Weights of a small GPT-style language model, trained from scratch on English Wikipedia.
Architecture: RMSNorm before each block, rotary positions, tied embeddings.
Training: a variant of Muon for these matrices, 113M tokens.
Each number is 128 + 24 x the weight over its row's rms, rounded and kept within 0 to 255. Layers, rows and columns count from 0. Numbers have three digits each. The size before them is the row's rms in percent of the matrix's.

# layer 2 attention output (transposed), 128x96, rms 0.109, rows 51-63,115-127, columns 0-47
109:148141153136117150114117162161153111114164074127154135091116095152131134123119114122134177143155093110129144141114124141117126080094141115114084
103:153126132138143142141082068110113115120106125137149141132132200124149131082086132138088139132146174120152114161142149135124117153151090163126131
102:113122156132125121108150102114121143118163125129136136131143155127168099124124164171191160092133086127130096162138127120117096136091105109159151
086:072123149104113108142140094105078172158140126123145115116126110104116096153070109152097135124136121140101162141108110133090092109126110126128163
101:129133151133123088143157128154085188119121142135149110170132156145154117128163112148134135118091082116097115163110129105154111134119111094132135
102:145150126103134108097145109142141108120119075162108127106097126113149127130117157070122122122145132176171100094128146126135128104114153109105092
121:128141086140145097144156156127123100106113108169140125101146100137155125122130130142104150095149183142103133149118102146146101111090148091119126
106:098114146116174146120139119132131121165134144112122121142102131160116088107106142104169175125132105148117128123112080137171172127115098072138147
106:114158106089125137137125127114077127075109089129129116149119120145152128096090098208103110107188099105097138119165121117140132099126149122149150
117:132115088143120121153165106108148163124102136093176073152125133104130174107110118105093126141141137122153125149126116092147139114138114142117134
082:152104126139161136166151157150139135128098145128144164115087065114131157177151125146144122148122078116171102103089147136124123134123127139139124
111:146108141102147114147124111128136155077128153089154123119141145109125145149099151127101100142155115136140099137146142101121130092127123123151114
117:091097141087127127164127157125095147139108132127112142074131129115174165137136132136107080116103114112151124105131092082173095117142133100142136
089:122146136125095127157130155086148132118115167110093111172119149166131143130128137143104114104118107135084124123129071148106117095169129106117129
093:124128119121128091126156165125171080094138138156154127108143127116120116128175119100081111161103116146083136103129144151161153144125161159130114
092:170109094152139163131108127153137098107122149116089103074148088104101129155104116160169078123166095119095150110106127130133111133131108138108143
105:186169101133126108134122113133137117153113097141108068132172121065123166142153135095129102140152117101133147147109095092157129144098175142140138
091:121175146097060139139154090137104093130097130113127149121083100148127087134141083140117115140146137168140120154111118136172147107131092113179127
100:062121136085098122109115137111102114104102148125150146190140129167144097104126095104134138181079097138118133154109143112132128119176151170130143
094:122155126111086125113107149132144143163132125103092128118097143115107108134149150144155089133112133133089129115107139098143124114178119141160127
086:136107084137145088124090153106134138092103116159151099141156132125162147110131138142132172166158129119113097111145134153112113178160129165111091
093:155129155109122109119131119103117150130147152118119125118150138139121136109107160139115134091121146145162129065117174202131155136104070129076117
110:118159137105147140096100140080116125130117162134129107155183130130106150158158156124108134082157156095128089088159129145125139141150109113126092
093:109097114100093148135113144098099104086134101114126121128113155145117154131154102110107155110099096121130113168104120150094118124142145091143120
089:127160117122082110097135100154109118140109111134130141162120091166125092128152108117138076094128128137127144136063111107108108106061134140098152
092:171144112154179151119103141154141102144109106169113119124162121145099131112122156098104155119128156120118074133120153162155144120118138129115110
# layer 2 attention value, 64x96, rms 0.0566, rows 52-63, columns 0-47
097:124124154107149107142127111106103108145135170150126161150120181103148132055130130097161160144147158108150172088101148138151155117158129138131126
097:099097139118129121067074140136141091105136080103136120074118106127097104098091131134133149120166095135112150134119109134152098113144089123163123
100:110170140147165120124107101134101078134182117125106131135157146122154162169121125130094135133125123074133111167108125123142157118139174145181088
095:081094116141099116119138108157152120108150166148135102092112104114115118109127069101109165122082104130107157121123114118137102104072137112117136
105:152139124118138158145171102103162161103129175122173140119086124124096125155134111110134129134159121117150109107108148095125140083129129109126148
106:113126082104106130157110175135134124150165127129209122103140119100136134118142101134117127080138111112180113119085113142178110139110125169154131
089:119081109129151144126131142124117118086133129128137133167156165150180110093114110125091156127112113091113111123102160143107140130180131137104099
102:158103119149122145131131109109126139116129154119152114122109158122176128110154125170168102126140106159113124099117111154183137100144113128112125
118:110146129156088141129160104144109120149123117123125114179117173177125077146159116140125143108122115140154130105128115131132169165115142134163186
087:137139153161079165150121097172141153106133135129116129118111120089087084135118149098180131088112098143108136140145152110102157181122115118118123
095:098141144134154055104119088120142127121125133116135147107138130130069125155134143111135082107096112111121162097161083126131149110095091083099125
104:106147118123118121157121132105129153098128104096102119120152126084121108156074116088120122098133115126161092123107122071150145152123158087141110
# layer 2 MLP gate, 512x96, rms 0.0974, rows 0-81, columns 0-47
096:137124088120078128146091120147147126177168120133127135102114152111176134199125147107162137112128128113134146098104159101125099151139106113133136
109:081163136157086098091107172109150084156141104144101162159133105134124127078136103101097127161151125148114122131162111157140166153145129163097150
102:101160120113153110103115119141137142110152094117149149185124136114158134091109099110122136136136135124161108139124097141162125127124119109130118
083:133167105148136140117114153165153154098125117116116129119085128128090096102091113097104121128141115106098141140121155131098158172117159137114150
090:082114124126165161110145147193155099136146144111169176139107131127104097097123122132133110164092142114156121084131146118109125086122086119120113
085:147150106152144119120160096174158162104141134171153119085084088144102128124095140173149126137110120181107111142132081145089119119103128135164141
103:131120140126142122150088135144140132089134092127161161121153107146161107096085165076166116128139101152101123138107117159128109137098120132097113
115:144122143124133126102137113130144106126120169132142179160144125140160156155110131159127134127116186086114167150124124161099106153120153121137131
095:119117128158142135104152137095098094140122167166187134110141155091097135146135096105100085173107110093146105136134102109157114156109111147120128
108:136132179116110135091134160113116149135141169121112122143141096119162185088120111133113139139156094089102178135088148155131133134132113150098138
109:141068125170167116129126113113122137137102129113109127128159140095142084124113130121166134164156140110137105094127082101133133122102137135115114
133:159111163115114086117142120106100119109118119126108124122140112118101119120106160149099174127168169099136095181136140120117146117142096098167170
082:108139136133150121156118143109084110136100135129150163110123090106110119126074084150134116099163101117134152117106108144125117139136202147137103
109:138142172107144110161083149178095164108128120128142137147120090078114109097114146128105187114111093117109093103157123126130132113139109125121128
114:122122120149152181145141091144142132123101116149148125148152185143124158095123148165101138117137136106138122186116105168138136103137087161124137
091:098103160125106117171151142128159147140130163119119113112147086180170123105125132136128119103097140127113129079120135076130146108099150129142105
105:158114157141091118136140125145140112084143139139136149129120163121149126131119128145161122130094170140124095183125147163133078116132117138138141
061:111135115102119157132097131132167110173136087127157115096135148161158154147134156150113159112110127160177139131146119116147134086131115147125132
087:161136131172119131120115096119086161148121146128112095131123107122124153069181084149134161120124106152103159094095142137141111182154159121092146
100:091133089150142135150128111125105155102165149113149109152099091078103143102161163131140102130105100148125064120150134135119073138119144104142120
113:107112152194114131134128138111116109107145115109119170176157167118125135132105131181123101160107145103156104138120137145108136111143103112142099
082:161101137190145126150145113129142149109179145110111125140158149093130114168094118107123132152120148123175132194118079138160138115154120127150087
074:080098137140149153103098131152153134152150145136111170142168135092157117158144110123107111126150124124111141142100135110110108139106134127134117
101:141105112141111125101111118110181118115101156113142117116146135117131140153133135168102099072096165121163155074113119115093185106136096128104139
093:124142158123135108115141154123149139105166129092122180111097171134103108134133169108153183137138124122087140130103087113126133138086143150107141
096:100114143179088134100112152093104119170167157087114147127166126135156071112131139165182100137129157129106118124150108114119127135157155134142123
102:147080145111104160117113100146090086183132130093162096139111135150142168116142055121133125136131138128109115154087122112133125130123146130093086
078:132087128107110136145147125131095115114138164163134156150136119113121158137143100100127148146148103128165152136106139157148111111133114146138177
105:146128145111135132103190118134143151158113143155143114117096069144107129094144166139143140107149062128168158148137124182151132109087137151131138
104:147096118133089122124112121131154106149121145074138122137139127094084080142125109123111140157110111151157111116102118116159121142119142162138134
112:108157108083121132124158130125097109116108188086093140117139157110113073100123120116135102140110167109129147136181132122145127134140137102154085
082:135100167158133109119140130143116144138126125147109111109140107115128136138138150144091160120142142126112151083154101130179102093130098126097141
098:145105158148129157146144073102120078136123111102135151119118139139138193096111136120145154143123101147141132107128115143139117135109159150088166
076:104130161158128121122137115133132087138122091119136125185107148112147118126117093136129105126153182117159131096161137107145150075119158107131128
060:129156156154138176088130141147172111082122108123136148106153139126159136112158148143118147134116116166168098121091116137168158147115061164165126
105:123095146144106132114095116107101135110129155177136154124160147152116124104156112113134049161109095118124173120137120147133090084166137146108123
088:119092132100112127078113135122154128130089118140156120106113107077136127106153112103135144110192083120143146122162106155106097167162108141153138
112:092108112135127088137162097148103126143154153170122148152144115109104121089160125167092144134133123096110118110149155139086106135163117140126141
104:157135132147119144128094139180176149124139134112137095124160094159114113159110128095169171089126101125125140136096087131126116142141096108118134
090:146109119135112119167146159073135148077144138140147133115130132087108139116113143150182132151086085148119125163143126103169117131132102117115146
098:104105062131110182101171133123134133126077102141059147060126114150127105139142114125128134118161141151094167176140138119132116164102091115127141
105:111140128115101106138127115136079120080103104114108115107146100106128124088108105120174114162094107149122172108114129109125152141149119084134115
104:089145113097139128087107133155114101178073122098134087115078127147146118152105132110103146124122160087177166078122119095122104154166190129131107
061:148162121136148146113136150087116141104107092182151097132124104128093107127136106120112144125155111093145100116143126160137137157173126106112098
097:106107143141147160145120114116112095144123131154120164134112165128133141145114119100105108106186155163134133144142140155143164077071080150110127
078:113115123189098135121158137133091159097058095122110113140138101118118114114124099122106145155141126086157129128124165134147127133122161156122137
112:137144133176135063152135114123107149147154132104104104141150113075084111145104101101137100077131104157093145144132105131094162124136153136134101
118:122153111123121125105099130119120097085186151121159148145127121141137138144123136122126118124121184147103107157164140143117114136178159101158157
114:169137143103104153140135134138141125149126138093114160148145124134125144139126135106142113135198136153124149102105191129153165108164115144136157
114:086132114115110130176081097113113083102171120147131155170095159159101115107139122137129129147092093104127131118140141158143080187147144128127115
087:108152094150094147114141082135124072124129125149115102117115110155136132107129128132133141097132113146192118127093094075116137132115111141113146
109:122145100145145079078148080140152112113112121106115118166150128101133070154148171110109118124135095109114083158152143164124096138093094144157136
121:121110150094157164117139150152131174143079115147153122150112131125136150164114114139112149161162128115133141121128116117132118124115102064128170
089:142143111110112139109117151115146121167077109122139064106122139126099136096133119121136132102175131136136113129148082141118158130170152125107150
095:122146087115158171160105115160077154142148116146149103187173149148100132122137137137125086120126107091128124145138163145141145121139165131118137
082:096134112160192185086118092153151132099124093123134114147111112130160153097119133125154089149087135147113161084110126121155112140112122172144088
105:098150126129130112151121152071171158125143107091112176150156167164106153139134152127075103120129121119136126137130106112134125123129100136097104
087:131127149128124112120082107131150162155149138183095092107091139160142114127143105163138140124119173083112142086113095081152177120122146140136149
086:136159091164112147130141071161129168114175152130132144117145142144106122113146123112156171112125116136134135164101104112141107093088094134137104
117:140139121142118123093068104142145145147102120136103170144163085166163129113143111083102091142142128111125114112090161172128127094142138126152126
074:100122136114150142108137103145161136122137135108162151110107136161157135118093178135146068165130121157089106152113132154113122148155145104145107
085:123104105111162117126113158095121178120114119110147133135159083132172095131105118137142136142105147120094154140117128133165094161118112151161165
107:104121148143120132122137125110090174076088093114167146162141121158127081115137090127095139134148137146110144140092127155111115151086141160108132
092:148104133115155090106125139093143163109119126145144155139061088137111139120118135120142154135119151109100092118158137121138149122105124137119112
109:115155158096090165149121108101137116079162135098158160125104103141146110133103148128106127122151158114122146137169114145166093148154162068131147
120:127118122116124149127154077145097129171155126133146115102100107165125156077106138147089144112100129157083109112120130164102154201102138164145152
110:148131132124098147161126115117129134155102141136124150120169103120156118106194128141121141140159115132155152126112142133113166130103107144136150
075:111130125103130154147148151147132137068149171165091126126153136160112118126152128133112111178092113159158113156122130151108106103177103163158102
097:100165142147133161104123145116158086145103127159113165103128143122161151126180105135124124185100130133141124132110110165104074121107157104129090
108:165115113148116156165115107074141129126110063098126156144112133121081101152135158080152144128101100120167176125121129142127087078141130128137125
101:127109121124132150094170086124157153105149141131131142138133130095112126130155123156132106138121115146158153146122120107109146143138113124099116
075:135119146100148125132159167126101113166124140104109167109118092137150103111102129138105138125162081127182123138103145095108115120154106112134152
076:146124110120114161147118136140111098144143169087073085156112155147109126095144082158091125143150125099159132166124127150101138196137132126105098
096:080124124091132103132122115119072129133162140137113119119143106167152114105098130135143143171082113120142121095127157108087110146097123170130125
083:083097163150102149134116155127119122175135153119161118112160158117146104127109116120102109148139105142121132118179114101141135139115150116066091
103:133102136121089122136126109133105099114073139107089114141142144099113108142161124128088092137156141115147126110107101138149118115091096091108132
112:086081147160126151122099135140083132134126127090124120118090198097131131102155134159109124187125122103122142138118181153132133093104115139123120
096:127162107152122105167144127140135121137095095136143143103155117127129136119138146106139127161163138148123114192128136114102111100141124149120109
114:145109143154115138152162062123106135170117159116143146144098109106132126139117136146086151107130129117148147146126119173122123149103119163117106
104:116141113149124111106081125182131115106126163129092098171128129124098137140143081145110160135076127097138132123140170092120143121140154110119130
064:112138181147110134108146100073083148116124145137180124140161131122126142136133112098097158129102123086141146147135097099154140126130175146159120
087:103184109156111123141136139119084112158121095076091100159173131137145103110167105119118149117134187151152106101156136121160130120107140173088126
# layer 2 MLP up, 512x96, rms 0.0942, rows 0-80, columns 0-47
098:096148165141098102163102133143107142156157163106154147128139126120136118108162164126159125110088157074081116124117129134099090128113133116111120
104:137121135089069071102089132094134114165156148162130158134115111096120107098139145118134207149121097098126146118134119160088119162128113129095140
095:081142119169109134131164121126089120129089135150154123126137090120151151104132126099129120122096135137110117122130083119127150134119132107121183
089:111104157131137132119128116142136152128131107130088174147098136142121080184145184165098117133114075100149170149086126135121179123101151142138127
088:120148095154129117146139111073107121105127114128120078166116138106115117139090128124119163094129100082123142098100133154127129138104130122139171
082:056166147129138136125129130144115126114095130093094162123109140164165155084133113112145106136130145078173124096134174113120145156119107139119141
113:152159135111143117104119136077129088149149120129131126148182123141136128120137106095148119141124111109117147139156132161122133142107131144146183
113:166101117113160133090136143088112116126114108136100112134142136127128084097117116120179128108145109152115126135200126096097146136132159089144132
102:142167118088124149105132125136166133115117104121138152189148101125144167108135152126135129131135105164109147117107141153115168101159129153150108
105:138106147180133160117126133137119115136113128103127121131076101120104091162114120167128152128087107151100114119147097130150111106123138133153138
112:088139145130079093116133084097103118135097161145129149150123136152139116138093112106144122118101131135133123150127125168131162109122187125189149
123:130120129133109141131146124137067146135160125103156107111141144132088129134122114093107120110153089137133150155081132137134142145134126148176210
081:109133145149116123106137151140101099106110152149116133122134172102097137140071102145166095133181117087097133145144127155143109150155181145137121
110:153137154089124146142117131131118121112176144091124142114126126106152134177131112127196126140150135110123085146170148105137152117160132132095165
105:157147121107125094082151151148110176135093166135158142115135095139126102101133134149105139108111124115127094114155091125129113146127176101122137
101:146091114128179137134164127186120132151112157156104141114155126123163115127150150129123124162142152148177171090155103103132109088132126122146170
102:157085141086132138129099090138096151092162110133144112098122122121121130140139096168125142147152101166124127121168146123179142159156145128090147
062:149154155099118120102103150121080125187095110134176112098125142147117142154140150126091142156112111124131119138144115130144089135150117117086143
084:159136128119114148118108116138166089109124118173119136134122134152108092161133143127121123118143140132138101123130085149133114070117117141155135
084:128113114184110118110130149104139130111150126179113079123121114089089112099113125123131080141114139149136095154074138137124139158094154104123109
113:121139106123135114131139159122160129119114111108144194170121137125139118142142117139139076112159115110129175167121171078092090161147170126163156
090:117135132151124136157136131121134110156141122125110105139172116118137118146128090166117075145134103153100155091144168133079144168102118167152116
071:135139102129139149088133174099139168155145159110096162100114106113115179128135120118149173119146170126144118110124111121156115148157128164127136
093:101137169121111122150133169129109132151143106123139135128108133107123129152159158159186121168122132120135119136090129161166134129151119132142144
089:087131170101106108103114130133170100104154149103100112091140144113092119110129143126086180135122126130099130095152120143133158155128095120120084
103:103127159182122121159123136143129149133123138083116141129158109138183126113129142158102146186127219132083108135114113079167145120128132149105132
105:132113161122107159123127142131115136138152148077165178175137144121099117154151121141144158131107128172129072196075100144135141162138115135112120
079:150090138111142137111115167118141155094136136144136140138096121158140141098155182107083145103155124120141100138138146169152114178128106147129159
101:142117182102124153135147108143085118129113121119129162131111060130142110137116119089136092147111093102169191135114125150133164129132175158121117
096:115136143110125128134138118128143138095129105174157129123124148131119154109109117134115166115088160132135128197105102128057089140148167134173134
103:160119128113107116107060145147177108164101070134166104158116157149114170127155157117097141108156121147126146149116144136135132148091104139157184
083:102123147138171140141142122128127142146109180109117124096134136115132120158139084133106116099185185151106093106149161120158141136128128115105117
094:116116186114154138138146079113142132158097102143077125088136127146118135129110102139127121149106113151143131099104117167135096118125126161101167
071:138123137126085070097172131129100102101121129120129150128105063125137119108108161102131169170130122127117138105138125124156088162147072132141105
065:168140144105122100094123122148136117148116115166136150150142092138160096098159128095122090102113134121102133094112150074118104117128083099135152
100:157109119163115105162108122075155134117138096122095102113113125086115128145109115141120161104172158143144134142141141179133169162108116092136082
092:089112082151126146078147140118138124096118141138127098139119075099070144137128158128150132104161165131136133094115140127128103170144186124144112
119:103143103162128142154156109103154122132158144140122117104129124119110111121124132109086127116117131120091141160135154144089146177108102111165158
115:091147122154125124143153105164169137103096102154127150170151120118143158146135156135107146115122162108111126084098116137174167168133114111141168
095:118123137151107138134120135108178135142112142192130111103131140143123070120127103161150143142131155152097116170090139125109174123134134142125117
104:175134149137121151165113132106146146130183160102139137117155130073135122097131096109141120140137098090102121104099149136095134113119140110137123
091:091126104118130111140152141104081107105131160097142127128130116101115100112097129124144108150131122152136141115101130123157104134119149055153103
107:131093109144132142123103117162164118203119093158115178128111115160117157149136157135088171120163121155096109137146107120126143109132131077131084
066:129102047088110127115084124111097096097109133102138149126140155171150138140147143117102149135103124136095120108137164116138076128078122122124145
093:163108105118126125145109138137126104101128149111103119106146146125168120112116143178118138124075090109125103126145116094190144077160102141099134
069:118151104163093091130161121164069112102115098103149106113122131092124124113113129093166146151105120107126140088155114097135120148135125126165103
109:141091124131122133134107092167098130093151112151117119120141137159174135157120116162107124119147144105175105128161118112112117115109165117116102
111:089141088115132146120123185125142095140101117122139110119103126157144104143131144171114152097170136148157087136092127096156149135123109153149142
112:121131101174156128173113146144145091171141133085139131173115166111158116188136119110167154157121115127101146136141131131135118143114111118136102
117:105098128127079146144117095144119119124147118120173090128081123130144113165147153085115094131136121127108092176097132121112117131143108119090151
091:152137101159143121157113145101144119136120116142133158163166156075142166081109125128105132157169115140115148189111081096088186142108129168135102
100:130110167111129102126147153081105131132145150113193166165098100079134128098146150089132116133154177134136111130094150089129152114112140155091140
118:136133154173142125147134183156120158147101117095164126123126159132140131130140107144133116127115170081128131145139125124091139128149108135134132
083:120172166125100112157110151167173083134128114141164136170146135110145135141139144084106133126095124082114121176110119094143110128132108108129095
089:114116165125102122153158120064150175108141168124101143069102086103100102097098140152128150109102088140145114116099103105110107095133135149139124
085:149133137098186126130119101145109124135119128158104161100138155135176150098100124135116130133091109116105108102159144141095162146106139143172115
100:128144142163148142114115096106132123135137133107133124124113158134070184106127137143097147131119161128138135130134098133124137110132152189052156
092:153137123121071099091065099109171130130132131147119125096145140142112163129138119140161105134105135115121141134084145103118131118139156109171119
088:110121126154128119116143157133132106122094122095121131133076147120096160110096146165135131096110114115142148145111165155127142106103145141163144
111:115086113114168111160167131107116120153162121141142123073120112169095166098158116108116140136174134160099094163138154115162158079133087154144143
075:175143089135187173125104135145147159146130107127144124106097114106120167127089130145152118126156077166093100091134113146105086110147119131128129
090:126129134137070117138107106143121121117140124129098091100140113109122149100139126150132126115153136079085161072166161083134151127166144134131134
112:147046141173150122116099155174154150125106117131102130144128140080092137151143146148120131124136112140124155166123106110155158088137116130134104
094:112107150138136142151116123102115146163156123141115108098146129094113127129100126122094096173132142100095123138124113117137119117147089110103063
093:154127122147159095122158099153094149116119144171123119119153175133130155083149118149143154135107123165121090134107125157141121093128090184090103
122:169116136113132139109159143146119116089119154102150169134091091138096139129106143109166132124159149088118070148093129103121128133166140121096110
110:093127125137146158141139070167151134095138138110099078116138129114090136118121137112091138151134144137110133116124083105160135108145150091116165
077:136108121109120148171144127121103139123126153143113116121085138134098111118132181124089103149132147146125099115156158132119117141123103151118128
104:117102115133116168107109150091097159117126121122164190085129149106141108136173125141092139152094137124155130117124124132130116138129148124167100
107:154136132129123140124181147108154107129148129171097163170122174160103127131145131124097158134109148140155141136150164112110090112178144134123119
110:100125157155147150114116147130144145127165124130172164100110142133130130151136128099112105158117136164128130113138108137109107151150097145152132
081:101137163168137135134111172147140154139095118097121161130111092173149111139116131141125116076130097114157135131132141158136090136126181137133106
082:143123120172097153188137124155145171116140134109107085126102100140140126131164127160113105121139169109148132152111144135132135169110160140101074
095:134117121103148146127130145080130132099116164144132123129122123118124115157117119121083109124153133145092130129149086131140142150175096133096130
088:108116109104111057149137152124095135159140112086125145140150127111109156116157151159137141158112122094135113137114125129159117128125139139092101
113:122097130180108094147115116124122116107147106117129124100150135133135189093116127114191089126111148127108133132103081094129163095141139165115116
116:092119129142153134143125102108086118107112142087103154126091148076155111164143151129107137158127120128115141125182116133120104089121097130126091
105:131152121127129107126158188138148150108085153123124089130120133154134162143104108125183108121135143158149125095136101108128138148112110073106096
108:108084106140114165166129119155119080148148148132144117148098130097125109139118112124139095097122109151119114138114141128085128093095118145097094
102:110151164103173138152147155122091135127112175078130151124087106129106143124126163138160128122141128188128093121130142139127118122138119114121157
069:080125099163123145098143167116129139122065132144099100103099126159098138166131094144140126176154120113121124113077136135159144100180137114105124
# layer 2 MLP down (transposed), 512x96, rms 0.0838, rows 0-80, columns 0-47
098:120110108158132164139124095109113140125148143127122079130147135143093076146098139128097099188143129136124129146137157105113125114139129135088151
108:129178121131120146109112169146148148151139099151118144103162093118154107077137116145149145148132110143162139131119097168129138129127106140120110
095:106106158117139145162120131132138157112130132134140153185083123093108153133121124133145102157155152131134125130136132140116105103120143081137201
081:165121131124154098116107127113121129104157111171142124126112117168136116133137126137143121117132147095126193133160122122114108142135128134094136
090:120132143136163088152145116134087152194114071114103121149133140136104108131145147114109129122147121164129143113158155104128122135100148116152108
078:141121112149115085089163110148133113098106138108157140053112110144118146093121134108127163152126150095109092128116119149131070146108114126178102
107:113138132133165103104115111166152153098134140140130135119096145110117103149106165126110111120131130170169075129146110091152178127109130130121094
107:155127099129134089127105151149069146106170129133137135168143146110128119121172109141088132081104155116125162137087085121111107140097114161142159
098:111116145160113188134131129100113123105085089065167127090102142092119144119117106098141108160112123148105126141083116154121138102138076135111113
104:100136146153117089069127147125103081143136145115141178134107159151139143114110136111125117101111118061091132182136127139107120132146128111076143
103:118102124113165153160152106158100118135159096138110142114077153120142130085135128140115053129140114159145129114093150147112122121121147117150112
117:156134141117104150127151100165155129134120099135119104158127140125111159096142118113127061125154105148129124119174175111121113151090161108158118
080:114176132120162138152140102108129100092103082172154127124105093141121148121113133155139144107141090141129144091135148136140152172157150162184113
109:127142089126108124110109128170134140108108141142137096146158152150132109149113120139180131139152149184117088122111133106116147062139114098124167
130:133104101140147135111149133125119097130140142122143141089171133111095141136135123169107139080128138115154166125092147138139062172110082184159130
090:145149120124085126148113117113114144107138108109158123080156121099091110127140099112115145141123078106072128143119126147161163150121131103180125
103:158106141101134145127104071110097130108161124123147137138096147139158143137153159122122129101131145120165145186097092075096133111135122146149119
055:129118144096126137082156148139184073119156104155136116111153131143166118129128156121123089110113152131149185135130078120134135130156140142158176
096:169127129139076132139146103135103089113140164138120135111107069164130131126136161107151156126128180091151100151156105133132108108143100141121132
108:152167137176150115112112165123126130110140095150113086125096160127127087119186143120134090183107157131139111155120103134136114171136101134118140
108:137116114070122134165081134131092118064140159152126081112115141144127095116112161126138163104098105093153088120167137161138126096119113135145152
085:158103133128116159098155097158152161122105100144118136127139120137102166130080161166176160118130142143163133159116107152132097093123159105115100
067:114114147107109154131101139102121142133164093094085127187104147094137147119121103141108105122121140123129079137098102085144144127143141137111123
109:155142102088132183137127126146126131111124128137115115119119129103111173102133134124092152149155092132113140131108109101154118133072191112106100
093:153133126153135123143146155113132157138096085117151164104103114128092134114120154142163138130155095166160071127192122119123155146074149135171061
093:131071108127108132141130108179143157144161154138143148141142121168131122122151124125153113143165111129148118127088097108122092103097118126121156
100:114184107109145165133123145109151164113119149126119128148103150144138111089105141145121150124115151102117173137134143104085145043137147116149133
075:111163135113154156131113131113121146154107142159132148146139117150095156127156171135122157090131129115114125147150140183118083191165154171117168
101:107133097165125099144089142118167133099149089108091132123180110141151152123150107098131133148097148156118121127109153122129133074146151129077120
098:163081108117109187127135110120141148108120084124108104159117093144105117174103134117154092156119092093152087095161135184138162130120127109112156
116:115124110128100131152096136131092122123106109131112116169157117154125129088097125109129093122116191105097111122137132189136118148109100100167094
082:102097146106165115144122121136114153119104120144109106158153111151170126169153105112114090127103156170102075096111152137124098117146135114082147
100:161119154153088116109135143150104146137104149102144094072135168112118115145133104060108108100116102152117150099128144127144111096123105138167141
076:175153125107140129132113110152129095127149173110117128132135140122153188110148115131104092101145140075119147125137146147149148159126081135134134
058:166165135120170095150124136188117107106132097139146140127128147115168156127112107165130163109117104123144116125129086152163130132113084108179157
103:122096117095154104072129130108118109151136123107162161195188092114158097128114142128159132135121115194118119133138133148123100188148092149100107
096:130123116178086146134135088089142127141144143148122159108106134116163108129080159123126124147150123101160109106109136137158082150131145141231111
112:138152163127140141112166120111087159135126148053120167116080148140121168116161160128126118139104131179140144162169138139121155135131130156128147
105:166100149109115128101124146107114127132148124129115138075131151128138121069152119130187149108099130117184117096157097152120164122138140107131120
096:113107155113086141087149093125116100150105123078090113117139132110171141106152160141094130125143149115157106108178105128119072124152094083152105
097:094127114133138103121095135137152151125107097152176152141128121157119126168126128113133059137175193106152112126149138116088122189146184165136110
113:168115133087142112127170142131098130135122114152131176093094135083134132138129123166147114107128147099132097084139166171129141077133081175120144
108:111087114131101135140130146103132112105130127117156117099151133133122141157129122141143140122080130167140160151096121093146123109108109173125150
058:119149110111135115134133170102157130095099096127129179112160120138080143121107175107077121133138135145149105115157169124132122148089107103123131
096:102146138160122134091140101148129155155148085113127150160104121138108127097156109142070090144155118138120140112110107175110142160118124123125109
076:099121110153088138126156116122124170090168138142123079124188111119133156120126072085148122136130080089111143103127134123139117142137092139126111
111:141139150155125152113154140148130161167145147115120124133114141103155099137117104081143151136132099149101127111117094165089124122136160129115149
116:132152127131139149095169091095154112117124141159144143159112154074156132118134139101077107097142124127166097099157106124147159090154125135116108
107:106144095080156117083143097104114158085153155158144139152168155161114105164157140115090125105112127147119132139143101109132094135092112095131144
108:089144109148107121178141101093154104114132142142125151152159141143091126132123101109141153118152102120146144111117145100164168155082137156139081
093:124114079150107099168163127112101132115144119096126143119070123144146132156124148139116126133185159136103124138099100090160075135133121073160129
097:141115147092125099156159115127125150109180121122123117130092167091124142132130125164130127101083115143134135123138131136141072115142107135148146
115:130127129109107166123134134139087146124120112157123122099107110152114086114142128132130134146120106120106145091057101150116131139155141131155129
079:110131125108139131123150143125109129113208172155144108073161110144116125149147119145124136063135157130171089144119108151098132107153164153129148
094:133111144153162151152136163135167116137111169140130152129152133146149147128153169163113157126138132145160063099124149117148154137124153128128130
081:107150139139140088136141154131113110160117087140117118126152106110132133129144106134105113110135143132172159138063145162122079117076153088128140
101:093124151102119091068118140061173142105135101128111157094138157115148092180118139145132122101095122139150115124135129139132137114137106145142083
096:146125175109112132162125132106110154125125112144143155156152142145144123111052170140132149109131124131158123152152156119147146136123115084180150
086:115162138139126155148096125144105106114128116099147116159121105117101087095074134129134159106131126135143117134134082101081107144129117132161082
110:135111121124133155126117107143081150149127145108143143169110133102085162149189123142110152157128136192134109122152126125122179130111107126113124
072:095132167101119124146125115130138116115125091137103108123124096103142154125165091151116096099084114116145135156113169136137153161133053154138106
088:134118100075133106117113118174131130168137135126161157092188112125098096114134154113164172158099136104110110194100112125142106174129118129149149
120:144135185157110102139139130151143120185145197137130124118134130142133110129126125127183141147165108136140134145131073117112107127140085150131116
093:120131130113137142143074175110151115077090123140115111135127138142128156094126166140098151128098139109186163114120123137137171138115101127161104
110:101124100118121141140075115117146111123136148118100141139101120120129155118095103117114114156098173137128152137108092127083093179159145112125130
126:119134121105123120145150128158147155160133169121115119144152062172120158093114161124094146112099171136087104119139107160142086116130144142093166
106:136113124128150121128116147115114123146161127130123175107084103141128096152078116102123059109166149103133108122125132151171071127093117124102078
075:090119154144101088123150128104164109150155068098144152160095114096165171136127134134119114138139119108174109146121129124084159136140193109112096
099:140194141134136119173131128143119121129123149151131156131094149098107160176095115118129137152171140079132134107114102094117161092107103103137103
103:146131104133137158123137108103145107120140133152152093167138098136152141140119139143135173117133138111126116115072090158126144124114138083182101
105:118112102101124118140146111122165105119119145122111090117145142176145123115134098136126156106171139083121158110116121079109142122124156102084124
079:106110117120132136117118118138109126106153129116132072121114102124096189142103133175110103116137085120111155111136070154098128097119130075107195
078:115135133096156095137119108166157105100087144141144145110093084106141120188135197096148130124128126133098169121117152102125151104121126139101125
103:110107099105142148129100156094120092114084079136108112136130117130134107133112158112140128075107125127103144082173118166145127139124135133162137
084:138182099116105109161154095137114134120106125115146131136124117151111170145118139149135111124178117115117148112106148111098120103125101128130148
108:126101114095126127123150141111140155170107163130120132139138114134148107166106138107120160127133103179137146128081148144140146108111164171160122
109:156151120144111134122146146173141137165163115141108104129123133094118152125109120095140117160111127148125139121134129188123150050148169150151142
096:088123130105141128093110102098051135154135110123110176140149096121126113095158122162093119097130124052093124132108146138140096116114146152113135
111:135167125131117124158119136088163107141129173144135118135096113161101144125123156131195139193174133165115161142123109117110172089147094104141095
105:122123103117114118119134133162099111105093126106110114117106126108091167153150128148124132120170100172091088117120131138136164128140090131112120
062:152113132122126176131162159116162090188095121136126120126110134129088120181119122100137127160095150151146137142108139093156142162120109153133125